From a checkpoint of a small transformer trained on Wikipedia: 3.03M parameters.
Each number is 128 + 32 x the weight over the matrix's rms, rounded and kept within 0 to 255. Layers, rows and columns count from 0. Numbers have three digits each.

# up: layer 3 MLP up, 512x160, rms 0.0786, rows 75-156, columns 0-79
# down: layer 3 MLP down (transposed), 512x160, rms 0.0499, rows 75-155, columns 0-79
up75:145082129112170140158112122118142069124139127154112121135118171112117205133076091099083125123090106100106108144151092140096140116124149118076110146122123137120112084161150112110172143107113133111121130153163111143125095093153122150133210112
down75:119153113123111064118154143171140150131160170100139098138163151099173141131145146169129146137148115141144141113116184128139136124121161162157143119130112106125129188121127150114103162184132164116143124129094144108138133082132179116099101166
up76:116127122122124133134145120122121114098129119137146155116127124151123131119136153116122108122128103112140146113134124139104140142159106125114105137113135140122129132102109131108144124126137106128125148125146109131142127147149119133135127114
down76:113121112131121114149131106095103151184129129126106131131100152122137124161135125144107145126149132106108124126127135114145119090075172134119166135138120092138121134143119118140140128151120143162085133103127151131097146102103159143132108127
up77:075031083082131175072164139127164049067175101129129129113181169120107145132164171139095149101145124126101124105172077168133176084138106149100120122104096113120109107166109121063098133134047177196130225181193151194142127191136132108129128159
down77:165103163083131093204143174095183093095094187110123092117157137116126154115133203081097187133159154159195128117157155102115159120121129172146114064134122126150123141096131156097085058135103127147131136116084154123115130138153173157112160104
up78:097050133171156188098159106059145103104170108101166203090137110159133124106168204139118125134153059106136146115117130196106132163196135109134061114146115120124120149104105116109129140176167128175102234153107098120184171129153135092158122119
down78:168088112083144136159147122139158092082213140176093189044064198079124113100042154107091156193112058115107138091092101161139095157183098220177140117152177089124112173171149103146112158143100157104164173164147125085154194148176205105154101131
up79:141070096144105151130158138089154087142161085092138120076145147113151126102139138145109130160166050160142164131131128147070141139180106152107133112094097114166111176107063122123137119137138142135115159126145108112183172156148184113154122122
down79:117106114121135107124122120086122109119132133108136128142097133113137119138131119150039136137176071066118126102126103104114118161150110086135157126143129069155108143159158103115133130172111175192084147112135076090126087137124167171138139126
up80:153144175086124085080089090105128116098153127155061115095173099138129205135090167104126138121164118146084101083146110134125151107139105130071098159111127115136194142135132070141135094127217168150141137187172087162125195164117123105122127103
down80:159124163121149099150084097113128137076134153117150129161143123154146132130146138061146086142118076105127118120147153132112113104117119103118135125120108122131144111096121110142147135116127156126163094136150105118149140118135121098105111112
up81:136151166172081106166142144117081107131123134157088214093106129083107174098097172121122126149203105146124139104168117135105172179116093131161104130137187126115104161072075140132123079150141140096131126105121125138147078128113108141066129210
down81:140170143137141141142133111115122128165106148122120135133127136102102118155154135090111128106159087133134146105124142130111144114163119126143128139110104165112120159122119131127116111131123128133134101133106122103148161118123082128096128151
up82:132121110105131155057163086061144069081164103134142187099092110132127180093139189119114095148161067089102094140173097193102166122255127143119100149099166124158156139094084084128176163152102102146087192125139091092160133096130127117139127124
down82:110120078109129185117137160112107097073115128102139149118125103097094123130094131073140188136115127082160056065192090091116185112086148144123110139061113163159117107182103113129094161135125196165121095146153141133164091095121127122160145159
up83:171099153103088145108203162073107100143146132146136155110108116099159180086119156160121169161096131094086104108169114116142086149137130181136114086180150120112102133119115094073183144130179213107082165168104079100133088118119124130073144120
down83:127099133144128140108161126122134133116133162136115117154131104149118140088137101130138128129120113143109151095136110123118083142114121133142129084103089102106133104109135124137158126114153135125128121146134105116169163146122137132093161168
up84:159120083155140137145151159095116071098148095087197181157070110120070134163141143187096135155171088130116116155163118178085147105149123171088096106098211092133109143143088064124149151168086139142100158101065076105131125122160122103154112122
down84:070049204120138148155169137084083140105142087046107119108110088137068161067140156177122127153199125049116081120170070100111184151100128122187157108109077135099129125199102138103108152119130140171077145176126160102187198111136146053120155076
up85:126142112181166153082130134134156135135150130068139159133141146075100123125160204120146141122109100164150151135174121124152135164120143147149085112153109119158116181116103136096118119161157163155121129119089144104139117121138131131136114168
down85:132152159152147115103057172124194163101139117067134129106139127163148085115093154087139136168143086124149125095130097093135124182169130165153094079130115136107134156162144108122108104121156111116131137096141156100097112140140182129106151151
up86:140146108188163185127144112101108119120139115103125179077163115171126100094143184129130134145153093119059139095176156214094118126188137094111080150176099127144093165124101077117175115175163120126117157139101108107152145170151135113074145161
down86:112093120126141184133127151128129141101149172121083135083165151126097147099179147137123160170156092072089191108109129093115126114188124161124116136109086129163144161104098141106154157147082163144137114167107129115148173173174102100102137149
up87:094082141086117144088124126098136111083141081140195159087113126129105098107147136107132075151125089149181061112131104123100144166133119136158126121129134100139108120121095117114152191123132092130135139168173078090175171110143193113155121152
down87:134117126146129123124167100152131148097101129102123127086101109162088103138145134125163129110103096116151131145124139083180139087110117127116094138106100119159107164128118158132138098123115108114140112140112108105110184114137165133118129110
up88:078146157177165167091168131093053131110171103121104209071209085124134204053102204154131147176159106123115091144136095138136149130129106119149122087189147134121117141127057118052146110120115175090088167105142061122096079101110155156013132139
down88:126150103051099148173175127099113130124125171094089081110139131158116138108083137099137137127101111120164095171155121129132083155169101144133150130123115122113155089105124130178181087114081083094161195084135094197118137123106138205118161166
up89:133130147153135166081140098090172084120108099137148173058112138109145151100096162144122105138161078102180098117162106170095129146206095125142098095110134117139072164069085098078168137139141112144128160129108076123188109165102130099102197166
down89:132133116081095145069177098128148137101099098079179111119140121167070126159128154121149185162122120109122138142121082201127127172116070126108169119134127146135143151148128090107129190169099133120132165147091137082176167126149118091142176150
up90:168103156140166136098227152079144105082145111117193165134074148175132093098131202166118147146159108148161152149183123181117092153148116179083119114077133126148052172127091112095088119133127122118116162106048130176180170102125112076114160184
down90:108115124113129145171138141119126095135146119118165116132119127119132136085139149136104096083165084117146145134120113150125105142184129141146135115150072124144117099139152123125109178141121144134171117125131118137170160147100104114152067125
up91:160130142157132167130161144120139128111120132161110181105164093119169104151187198138124163139124132114161090114168135149144130157133162122142100065162143119147095135142116069025126111195072144166112162127145104192129063120115123139061155108
down91:115176103129133136157086159094098139131102166203107161139131092095136153137141111101072113138131121122108103143177119103092115098099125137137122119109163165120135081106146121151161154127087101064082129113119098176111110057118149083110162165
up92:133117139170135158124159153123129120090137103131153145141154132123124172089188139133138097187135139115137111157113129157092146135160123151126094108142113128155124150118113116121135140121114148124145151144108075140167126134117097130155126154
down92:118130143148140095136110106098142140133134122093133121134141156125143105145128130124143128118128056114139132132143115132137156115105140111140126121121157136120142145131153143118142132119143126138132131123108118137116119160126128116132134114
up93:152171122104118144106151096078130101127187090099120160117139111151131099111154152128097128155182067121145107101139106159079145087168138110143102111112149103179138138108096092139167109151130125144100119171137109094118174155196131110158184164
down93:142112116135140148142136087084121194113110140087132097144149128151089078177170137105162121138156094132097143095131126083139137124129147135113130121116120107214119129128157072146135128119079137178114137124114101102134165111198066123116144100
up94:114134122129117116138125122124124136151114127123115126133125136142146138154121129147115152118121142126130125137108152114152123114102149124130143156151136111135118121128130121128141122135138140144101115118126145130124122102079128149134124119
down94:143116161139151156144140125152139128069129133137158129129134105126116135112129126115177097142126240136116131120135111135092142142179091122120095110104119171120143131117134149123124133102120099107173124150133105133155143153171130112131132124
up95:084142095104141160121118143096042105069177085109147109084150159129117130109244114172110142163114077077125068114126058195108138094191145115102113126237164110101081155153000078135152131169163141179118118178195092093183110116163170125184083204
down95:160143080129151155094103112132137081052214119149149138129104104200185112131131077164116151098123131109142169127179132155113131192137072129113106167078139081117144116110165100208090159157082163129089182159035187116150144113134160153147085235
up96:108179117207154242189157195105171116098170061028156234158106068126122143138144186108089162109162091047156100152125073181098096118137082059178093156129169095083076217067010155093169139188065066110123170110143142044139142125150168174152099185
down96:096139102131053168170139123094151186103146133116220175077115119134118183134142139140174126139225096068112132183155083119054168128067188041174156122139142107085153194140068180144142223132190095145166160100155098196122148053107095077144184197
up97:127123135134120134116132136122129127092117122138139135126121117137111128113136131105151111147129120131119134121137126144096133133152084141126108125120119161122145130109130125126134121115131122107139141135119095123124133147163127122132130136
down97:113126095128107117132132121120102123184119119112107135130109166122137125169135126183112161128140156100120135134126138127171115097084193111125171169144132074138114129137122102122134142149128153173074128125119159135096125116095144144133109126
up98:110104104125120198135150132124129120125112143159141173094139108110093183112126194168136137106112115121116152121133142141103122127146117116156121114161136092137078144144115096088139132182080157144098168081121127134144087142087100109047145083
down98:147133153156131137157128152142105158119124124127109102100116105116118134128107142179140118098107082112118142142113125112160121121157114115156154096128108124134165123119132149117142127126109156107130147126105118124135111111095137141118117111
up99:096124124130088168107141136129124117055101101144146185134117170148096105146124137106138100149170128163143158129192130166113128196157123110150093123167203113133085136154070119104133124142144114131128139137043104112111125076145096132138170120
down99:164150160144128128118100135090144153132122135143148170123137168137111127131149094154119131115081112157118105134130139123131144120159137142118100116123112136115146130099175160139139112137162158095130118160123087111116127109134144096144158120
up100:124145109143136151107176111058117088145124059088162199071152116168130200115136193143090152148161091105116110105147126160125120114186136120102096078127151108119117152119059055085201163154165141146066170171157093083164148161106155117093114125
down100:207180077142185121155105154117147105153168076153141159108081113090118180133156140148168148190124146185104127178119140111083129142162084116084071150138155185122127178208134147135129129167146151131151106104172102152175136156176139146172145099
up101:117106123117133139132145150105141124091129119124147137126140134148122150128138136141140094110136119126110121114128128135094144138158110142123096130103146129144128140117130133112160116146119098135145149149152085133153138124143117127113143112
down101:121128134137121109141115127108108140166135128137109135127105163116134118156137110153119135134142097138130128111125137118129125113113138112122152128148127102114130151142123138132120125130108125148119138110117142126107133129122127128108131125
up102:100115136107150152147147155081089099076175156116122229148167127157090106132137141065115099171126084132152115114167092194105122071157103135110118109148206082142074123158101074121176132152122095143140166102135098136120115123145145106129078167
down102:130121143096122198135114128130120126152106106148133110141088125184114153165122146100130122119131142089157110143149139130114195102104093116108095070148162170123124140098134152142056197108102093115084204102156129132125155138139130138090133147
up103:102106127127147158125175091076141087098141119133123144089130145114133109078147141168089109140150059067134098130164130193136130135198148113127074117135149097154088166131095075134152122134109091150105151110127048122138165102168177108127141163
down103:127113096113104176117157129079163073184155102072129136121109160117104184101131132135095173134185083103140125118139087102109116125101075146157124131156054103171126120164095097142186181171113161169120120175135117110106128149119086075143122100
up104:148101079145111141124118071088144069115163125110130137080114117118122169122160155153106138132130095113140105112170138167129143135228120107125104131115140121142095150135062062110197145165140089153114167130145112077177149191113123127104101143
down104:087065103081145239176073109157147142059191155015101148108086074097055160137092124099144157156164116131119130122136113107109109101151128145139089133062110147174180160126087193131109115172036154133184089072094130177132138068117178147070136129
up105:118101115148158205136187145083124102109171084096176176103089074134129215122112170118121108184153091101098134142170138165118138124165121106139098130135113116108107110116060114080178152138132147141097192114120124157190093151086138104111152118
down105:132112125174127158060144119086131090069115111107109119130196087110084127134092124049145141186156131106120128104133143162077123127130126110057093117142147168094173140109083099092105163121129168161139135127124096160213189110145079117135198147
up106:133103131080110095145126153117190109080117133143134098123101092097161095115156130102103118104147126144096119141123147145167151102149085146136179108119099130121123145183164136122147185152133173151135171159100139126140175182135122132123151104
down106:143165137154123155113098157125155166105118140124119195137104121116062166136145114108125102128122082114104104139138115156095123109113156131111120115135127134139134145151120124117128120126115122116174034123126160170130122092142100086114149158
up107:165140144204102152159168144072148104113138124139160233093124113149134086114122172117108185156142099188185123128153088127105112139147098141114111074129182120108077141096082086120181069160147129132147166108099075145149132140132146166120151154
down107:122094143140156128115183132115146129118070114096120160165114131155132131154091150135139174134134132111121136136099135148133135154150107114136115117116117113151152145116122120121157147101141118137130156097108085084134122135141132110145106154
up108:100098130143141150107166155101103133098156113107172167116097131141113105104143137115121121163137090116145131104124106152095123132148091129123085117129149113108117135117115112127115144138127121138149168142134100119105120144186156120118114117
down108:139115102121134098126132128139132133145112140145126144129124132118148132169168126138137142114168105119117106120120144128136148092108161136125122127124118141142158110114148106128133117120130131145128116114133122116097108115103145136154117114
up109:171119117170073142090126091095195107143129120126120159104136104106164152144133108180079120125130142191095114150194069146101123125180161142165108198147130108155113090101098151121141163117130092131148103148143169093152117170144131112080176190
down109:103148160140161099118188171126128099113120121086133109151107111102133129144175140064116113115111106061146129111123160179142118120132171161153158107145164149159055140111137170150126192121128151102164111115152149132142081142172151109136085110
up110:088141138128137200099176128093135095130114129110167255097154155154125148096130175108130130135134085086126123136128090134111096122182113119119095110193133097145127148092018098054135126159124138143129208128162044118125070166122147029072134161
down110:144080116109085160147143090118135169081134118144175202087109066129101204033134131177170107199188102169091158113110150211094210151200137106123130132100141138147104131080081128077151177176166077126181090149160101109103227113177162048244078090
up111:125160094098235152154077230094117125121109137066148226157128074143100204136124126153111154159136111105122091164098079137128179105145176090124097200163140129089171171082125123150224139164148110138134131124192104123129143162143183144125110133
down111:107146118101150157125094169092120141143067160121172100106088106140121141089098168110117157145123108130122101182137137126150158075123139105133097116140127127141100131096184159187116164140118131130141105103182147071110149137122125192172133138
up112:102103123139166138072178138092093050132169081096181198073151129125137199109125209122109115189135082118121159120117138201114105139147130116076092094171109094155123110090046118106138143155121156128059186128135115075146143191111141097138100145
down112:127159156143196135128105255162139123102068051199135158104131065110121209143111093085154080102110155224111086111157110094101113188157067092126042094150106211154124182138071183119141196152159100106177080176202033086185114150192125093101119054
up113:121089121170123131144123101079140050120177062108131129090126141121144148103151143126105151144150024125163163137149121170094147171191124137150127086089112119130098130134078108116145127122123094152115160131121074095133167144136152151165139134
down113:113123088135090150112132104147142112106209138072113073135067144094083133147099107104069134135201088112114125128096146089081083140119120131140138116129102087161149156121161150154145153182106203125117134127141133099117127127118146133113115128
up114:098092095145118155126143096103124133135183120111127127118104140140146115102160136138109103170158125102096166144149130145111126127175140130118099123142146111171143146096083103134147094155146089142096122151105095096137177155164120115149164140
down114:087110084128104170103166129111150147117152120076126134141099133146107143092144142139146114147191117085104147125176120144117124128171125118104099102101110130136169138074117098175125154170120114155100122160090093100163193152162055093160150160
up115:145118093137127159089162068073101084114167102108158189067121180113145167106100185128108135155131065109108167121167148176116117167155162121088068120161138106129124110081102069108146129165152193109086160135124082077131148179113145092127138133
down115:156153148190161171105151162127113165132123090135171170113124101101074160110148170141170082106139148161115137094156110086079164123178056099127063103178118189124166127157120133072117164163116151107139092131115156151145153185182136157155122127
up116:123123130173154176105139130120160130130123162133118133121140133200118107130141110192094148118146107161100119233131177142094068147148121105120108161156158131110147115105109114154148079146141174124090103199068105161096188064164141071088153192
down116:155137132139150118136118143138146149116104188104142102160155095149152077118136097163128137102132075158128165191123145114106087165102108100123115162135152126125123141109117137129149105153118165084086120117125151138124144123147125102129113117
up117:143109167177132155147175145079134142087146125084160247110111138188126137156116156143125075134158120159138208152134088158130088212180124120166107171095124104147143151085104137110131143119139104112147195145134132169140133155129090083107155109
down117:130123124155142166121143126132125123125090108126125134132102125115136134124132160117126120123119091131144145109134165103093171097133147097117099101137112145127107108150128121153103149120148137138139171109096127119136144131101111105118154106
up118:111125122152139173117185117088168111130155150097200202095103123141144153085115153133113131124152079112095129138136119143124092163119114146110089111102124114157142124063080071122188167195172112118113157164133049131119147133172137032078133144
down118:135107094157117133153165149082136138116134114059190188108113177135164094109134142127112059112163143170120104098165090193177148130156165082181131129155126153124119127109096128132150174126130100161103123170098126114113140121135114105117141079
up119:092049094156112159161137151116204139113154113092118119128140132109140124053177109169120115067158119107046137143110121125136124200156147171094108127119156145171155187143062133138096132167121160108157200135131118159194159066154154137098178150
down119:122063171145150167181120041085126162087176119086156098121094174132147162132135120138124123144136094060066097151130074133090173199118117155095076137158176180231123171067166194136120081160092103138174131046090167168153147110172137112138175173
up120:099117086088207107078162102102104126116225094076160103146165189127144139093148151146101136160148110082034111122128096196105144170178101109119097126080199116172141159203117099059110202095060140104104162144131043144147096095151146119198097127
down120:105097121095121143071103125122096173141132157115104127106161207130142165108091156116145137153149087141103145084112133135087130170119125100138105141096167109123144151174114149099141153105095194131131152134146063141071148113166127128163130140
up121:068087124115094141090185112114196125120130104104140142101140159099098148123115134148097166128151087109091177106139108160132118151172109173147107118133132128164151135141082084082125108155125094132115175121141119119151130171128096116144134132
down121:115098148117106118098160094088104162169119162123110072128091135122102128118111132189099200121199104069086142137165177163120168118110172131159139166122137119152158178140108102093103148162106138202112162082073154115175137116132171129167115148
up122:149132069098161156117098111129181119180128120076208130120104151083142167123135116125122122133162096111084188131098152142128128130168106176129092206111109121091138133049067130144149083154178076136109096111170094082158157187133221097155078139
down122:158162130122175162107147154147107140123092109111189139078113138172153130131152108153177118086116111050116176112116126117145098097124151149117109122108117102131127154111104096132171096092153132132079121135092125118158156134124151153128136110
up123:138104150127102172072142138115179142105134127123157154116151124175168130123157192136140089084133136108113141096077137129146150162128105138124131158067158140162171161059120111137101118163166120159124198150159115151141126165093110110138112152
down123:136118138121123175127124127111144141130106122085114108157116118152126134124143123133131135110129075114133117134147124116122107125120115103150154132159126132085120115143137127116113136141137105096124110146127130114150130133125090121120142131
up124:100124115140121143127161157117109088081171094157099129135115103147163134132155144156095122109188130055116120119145099173123147148206145153142112140120119109157124101156155141108092110187081072128124156148107114128125071144165131169095141139
down124:150119132123123134138132153117127147079157136099131144135125140092150143124134118144120126121145076124127145081132131152101156145142134137125131137100116137150139140163151153114112122123121123086145112138123130138138087116130136131103158138
up125:078149136120192105171195138099080105147156123100173195093144143158106091128139169117106153114143100131152109114101146191118154132151127135094078146139148072121119148113093057111110089186119113157104149171148116117133126142150135121114116136
down125:138173142108153128133136160133161156065098085119153111137141128092103124097116093168125134092104147130175196116122137146147126176115095163165070120130128122170085161081150139132110111124105128110161090087169106104151128090170112172092168123
up126:139164116144105149097161137076106112070193044107127225127095119139126196092150187157098074145177090081091138206170095166117165140157124148108131122120155142185114166103098109155161165160075100110099210090160139105157101162099139145169113144
down126:116157130098102114090145177065096132106110047071088092125094103135030095082134152166088171095069129120125094168142031066116071119067110061104179084129101127099146122174135170171056175141059181166088174148085175177128064062165138139106201133
up127:113119093147129216091143157124083109082137142043133160082143206125062176061139226166145099187116113097124104154088167165103080151115178108138119063147175097217081128099116128143168079192195095134139113119086102106177087106118140099094118149
down127:120176145199170146130122134114108145077168135083114130127122094125110145118105198096179113143126101134128112136162135103146066144111144106142120078182158109193128126113137138057112152140109103139112148145182153118150100101130119097142144107
up128:109087097153146139109140119083171100091146100122213150137144103167150143155136099173075113194178130155104119182150127080146138142127113075128127137136149154143137122155096138117155150104137184167146171128194102195183136127121144142161194174
down128:095116129158106139119110142102106096119096110150139079126118136152161082106139123114136157144107108132108149149131124067161126144123143130114128118174137112110133144133132145095137155118178095119129154123156120121118138153123082126123159096
up129:085085108141141160093157119059175129058206066139130154106124181111064105136158197087105099141142060049118135210121126192125095133135116146123135138083177139118131157155108052103121110153120112157118193188097095157147103115134133196110161097
down129:093142167115094121114140061091143180076148137185097153132124133154092133142125088084134061136204095097110176148072116173145155169116102128133076116059146126158136133122129123098155130184108089096138082097038103128106157101111082132108146195
up130:146125122084149146136139164090098080134133092127118169123117147155077089106168143120093119151151068088176180098129094169085118109109096136133157118094160074125045106169144071130151116120107078127137185141165114128115157172150161065140112123
down130:160132101135083091107121139099187120113111073137101084138180120116123104083111145038128140137093124109136110102155152147131148132159163132115107124131165133113204092102098180099130162114148080078122111077122119135119131118166130123162179145
up131:117098156106120152101199146104090082122155154151140138041145119124138186116120151190144075183187121146081116092145138170142134189153118157119126099091151123098110148090078101102192080147152137153090150136166068125188141105117114084110092175
down131:123130164179147156094169127109147141097129116078144180134169136189119178127142168096135138144133090124118158140168135130119156140109125129111144096099137153111176160112113086111130153089100146121127142152056170141178142183140074081139188117
up132:013151081006162140137152157119106109131109092188140111128065110113111120075148125091121036104135108081106104139108108107116107128166075093128125122121224132154174195198042137102132127108089134121140150091127092167188109053136147137144130149
down132:093161083059152151168122177173115166112087116148124149140125146113186159117171077158085104110168102177129147130109096022151104138125106111070129116168152142142138175166076163147164083122076098112127096093094076151123169096141144109128134097
up133:088089105161122177056201140072138106095171065093188198104129104185120124114169208146103097118145076109085141142151140185106135142213104146096081137146121116136107121077042103090159125166113128161106201128133122115173135128145135098118126141
down133:144094090108173133101185124142145126006163086100113090068055136085108111105029107116124120105101108161187136068102210172158116122136164134155096049148119114160112141127163108155127141108126211143123138190159212052109162135199174088207141072
up134:115074119125111152049249052125180118096148089153123107101177197120114158153112132166109163123137113092164122148103112165141132098089076132142069123110094105130166125158087115141120096096167088226131151157191109125255189234156133165150096176
down134:247095136139122181139136120076121104094127126105204103140164115144134165137099103188103198178142109050179123097118086059115208142070132179129122137097123121089168147105100111101096144145170129150053134119092104165142183167101085121128141169
up135:148153077159127160136121184101008057110155089078168238119129163145130107084116131244093118175114086104130155152118102233081115173151128146144137128129158097155085139079109126116210117190063102145139181148158087111164117147163160132141088192
down135:126154148103095103099108042128179099121214138114110121117097111177156137142105175108115127070138152114106103193163148159135171181149147112129117138134067117183192154089146141163092113157123136137124148146101157082187120194133137115143191116
up136:151150137081135117132155193073082101072151085129091150147094151153163118134152171165101118139120107098128176125143062163054160064186103134116185140080159096076125105131076095114120124151144126124113154181145137133173138114146062130114160161
down136:153112090112144162138071098099128095081177102163137188142088169145128086104148116085093150123013241087145104119102073111096151143105117118108105146099158119131091155134180163085104151107105166099132124140180179167137103114137177129127112151
up137:182099142146126099162142159104095107164120084110111116083152120141114092065140135107131135135124120160091149127121141163094137091158137087093097119151079094188154191151136095114135096158103223114128126102087146133130188132135106117179147134
down137:159150119108103135131158120144125133150097092143104124164132118124106135152122139108111172125119099126124141115137137122139144148129117146144118124142142138149142082125078143097143141097109102150174144115153144105118116131149106157112089133
up138:102126114126145172129158120098108131126163107083140133126111128122129152087154134171127108153169129113119134131160127151101140133153158126089117146126134119153140134119084121115143158150118159151110149160111095084125152121136105126101123157
down138:114107101117122179110175124122122121117143113091147160117120134129089152083153136172144119146204201112117142150152121158120143125181151109108103121120095138165160139100081118160138141160133135184091125172103109091164165134141059112140152168
up139:136154113102125134105172100079096025131193076150156209052141106127106160107142197200106129113161087105113101113170106207107157126179115115097068134155128126138140155088077094155157182166173128142102138142150104086137195183130163127096110112
down139:200138104132150109141070211144183112066118070055076167097087080126016137121073170094130126200025130147122088194191032082106142140110152122108131141097134168204081169235116187150032181171161176143164116188178136180228127118176182082129178152
up140:119132114074177125150148117062070091110181097116121215070056176078069124152124139114071179175142091131115095144110082164156181095140131128131102188135206086127114124142104109121139143180197136145106148148183056147161160124151158114141129167
down140:188079153168129165061056130128102141102169152134149119120122097110132156096114085145153129166196132078133115125122093126100100148145139172105129156141111122133135109096142085168078162145139173125110138149098124075118198099127071140131165143
up141:129120133126132136123152146126133129100146125126143145123120100135123130100128130140134113157147112133140142117154103144103136152168098128115111114126123154138148142126111124134141137129129113122152141146137100120142137147176123109135141146
down141:095128102127129106146120133122114142167119126119096120130116159120150126176135127165112180115132165106118121130107152105171114075085173113119182158142129079130123126145126106133133133145125170165072125113118170136097120102087155146142105126
up142:156108117128095149139182130093158093118130139083145174049114113098143127089183155141107120141137072128118113126146123187099136107194106110139080155110123082181117158082038110136194136150182099137107141111123132053174170144157154088127134182
down142:100112130111119228255125168125122133064115159079116151218129118090096152117105174152115137136151056125184133069113154035098108133152097114181164079138092112180183164179074192130148115109105181157160126094116144167110148095178155149044142075
up143:119137087139117154071176100071161115127154038134127158077111179130138149074167184138096123108186069100065138129119111205101111133209109157116140115124122117139143141132126061158144110145136103125118163138115120094109144158160135126111137125
down143:145084117066065123123126114131125115101173111102081127074080135131029028141147209158151178165128092073089117161086132108106097158082209156191186161149074090208199185208153140092073120162035142088052112164076114087071123160148175082093092125
up144:124119134142125176057183043092138080088123073129160226100100165146131157136112192177113089170174098118126200142186173245108159168208139133135065141114177144141138102047085101139116169168152107128072161204119140016167116139118130081158128134
down144:152175101118053066151151215063069129062169145006184124036189136084135175123060140042108107221034080033053128108139052082144100144113216120048155141131097140133104081181147133161148197096078194100039169085131194174118076198130224111195168195
up145:142113161158136083154130110065083138123184129115118235084054129140123158117129111095106097173128117115131164131130141235069186143146140108136080159121151060132121120062063126118225151162161074103128124138145120083164178107137171083088098160
down145:118158124157129119115103125106067167161171091148059074058158048126122102110185090138130207177070203097110155218187109189142119128099179176087061142092142125100124133084141060156105158141089024086191099078124113144089137101141082128178140141
up146:049118156117114148135154113120143122093137130141118141126153105142117113117133107089091098150152103117142138094118134197091153112138161178132089082148147088153124116111086066098198073158092110143143111116169098087155136155155155099170101130
down146:147161161115105118136153109153073104138081105134114145119170101140116098149124161181144141130044147089114121125121139169132193128115102115131063118124121130135118166119127107118157142148150113108119122150148155146117128123128123139096153131
up147:099128113143121188110141170073141109089169132092160183117072121136089158165099188131115118207147073077130126152126100127071169151180101142077089111114182111097163183105004101119149116168120117125073177139123113105151142117146118104148167116
down147:085107122092107164013129121138085128070183145084112138161047120093091111127152134133166124170126113099078108097190106234148153150220064083122020112104091124105232163101118145070111077141187122101098130198112153054142154136136131075159123112
up148:132127135096109119137133121060078065158168120119231221105087145140092161075155118092103101159181084124160104103196084159126181157212113130099116096138127131126070176195073088075152188151044110119106155116074095093145113180134127155170165123
down148:100135124093195105113114125064114104118087127076101102170035079083032133134093148084119173151182108117062169185174077155090100208103139106108115182048106153107122115159092128174108157118125255087086114138095155131125145112133104147138138178
up149:191120120211146204066133137113205148122142150095228188115170158109149086172143167220117145140154127109059159171112094126105098145125152106120115171112145149201145148024129062114127094160192150140164139131139168155110132118096116054107121135
down149:121150126166134089134108102102083195108114163105147112113128134113135084162150108156099153112102105133146113176150118110106108131114141095122131158127180154136137100071164105154139167118110094111111128119155202158079127121105103084124128113
up150:153093072162139162112158123127155110129160045128130120116128129126106141099166150130126138092188103086113101153085143160103116103141104113093140183078066108212144185123121127113158127150069124125113196083155128159134157125107161157093119150
down150:144125121121114182111113085091124163130161104164125134127132129126103143157157153121116077119117105135088097140106139083112076124173119161122140125110086138151135142133138135127147133141118173122126145132158137104145125119130116132112136123
up151:164194181038178139133124186117116137162126043081114103079144145068122139081131218148119090114128091143074132087097131176120119089165114160139092107084141160160180102067129091139099008128203183236099105133114111092144151115149189073170056105
down151:139199161123191121110096139158137189181160125083026094143208095074138051115109255105181097137054085151111124111183114053113146076140134086206176063184094127161107145141133085105053164119180178159176130166033110131121133138096152098123076140
up152:133119113097078182122147102093149085090157069136192167068129148111068188069123139157114095166148076060149132117158091164149150108248106142107109116153144138145096143148085074102163112128070104148122129144118084069144131133128120116111136141
down152:165050106037166118118134093144156084053106104000130081158031031145002196096061112068213187137196152159100123192206096222125123123061105096088054115116069221131154139214125212104074199093085135179128083119171138122168118090123128142211159203
up153:095135125081117190124176129080129073093143084165186226075050115156117188075124206105142061139198093135142115118214097150125193110190107146126074169119140123143163145097018095118133137146147118138075150137136086122142122162094132112092093125
down153:154087184102245166136104066146176083000075037039143142219049030061019137115000155081155190146155102157161144192157063210032000189042132061065132096096140188159151132136150168089037239069103204128199108074226214077177093071151136087107181222
up154:086138115177152150117149113074131110123185114051237192091125150154109144131141192143098133166172048084120131154112117159094128121175118126094062125140154118176169156090074106100110129194154128135092163131118122115149129142147149076137132143
down154:148138096104120115074118089140059119061240119115118117089078150056091069066089172134096179144147091144186138087149182149169120091206135111156084072117125074177168155104148102166175109108088211147092112207119173078075163129199185129171077083
up155:136096121137154151118140065068124075142195098117163213110103120143062114093138125114095104163169059128145108091142085182098102134175124133122106093160131105154105144187098099080176131130130101155107140133087087108144094136134127105134137139
down155:117164128104103179095121150083136124098106096092091135107081122121030092137148157149136112131227087113080144131118046142088106165127045099186120154137123099114110158235139090125099157151122201159104134154097166110168179149106108112140124180
up156:158115133129136142161152139094155134119109109102108132141112128089106111130152097144117105177123118138097115109118107178092150117133118160167151120066132119118128174110100088135173127138144112152117145140126070108137153124136135119129113108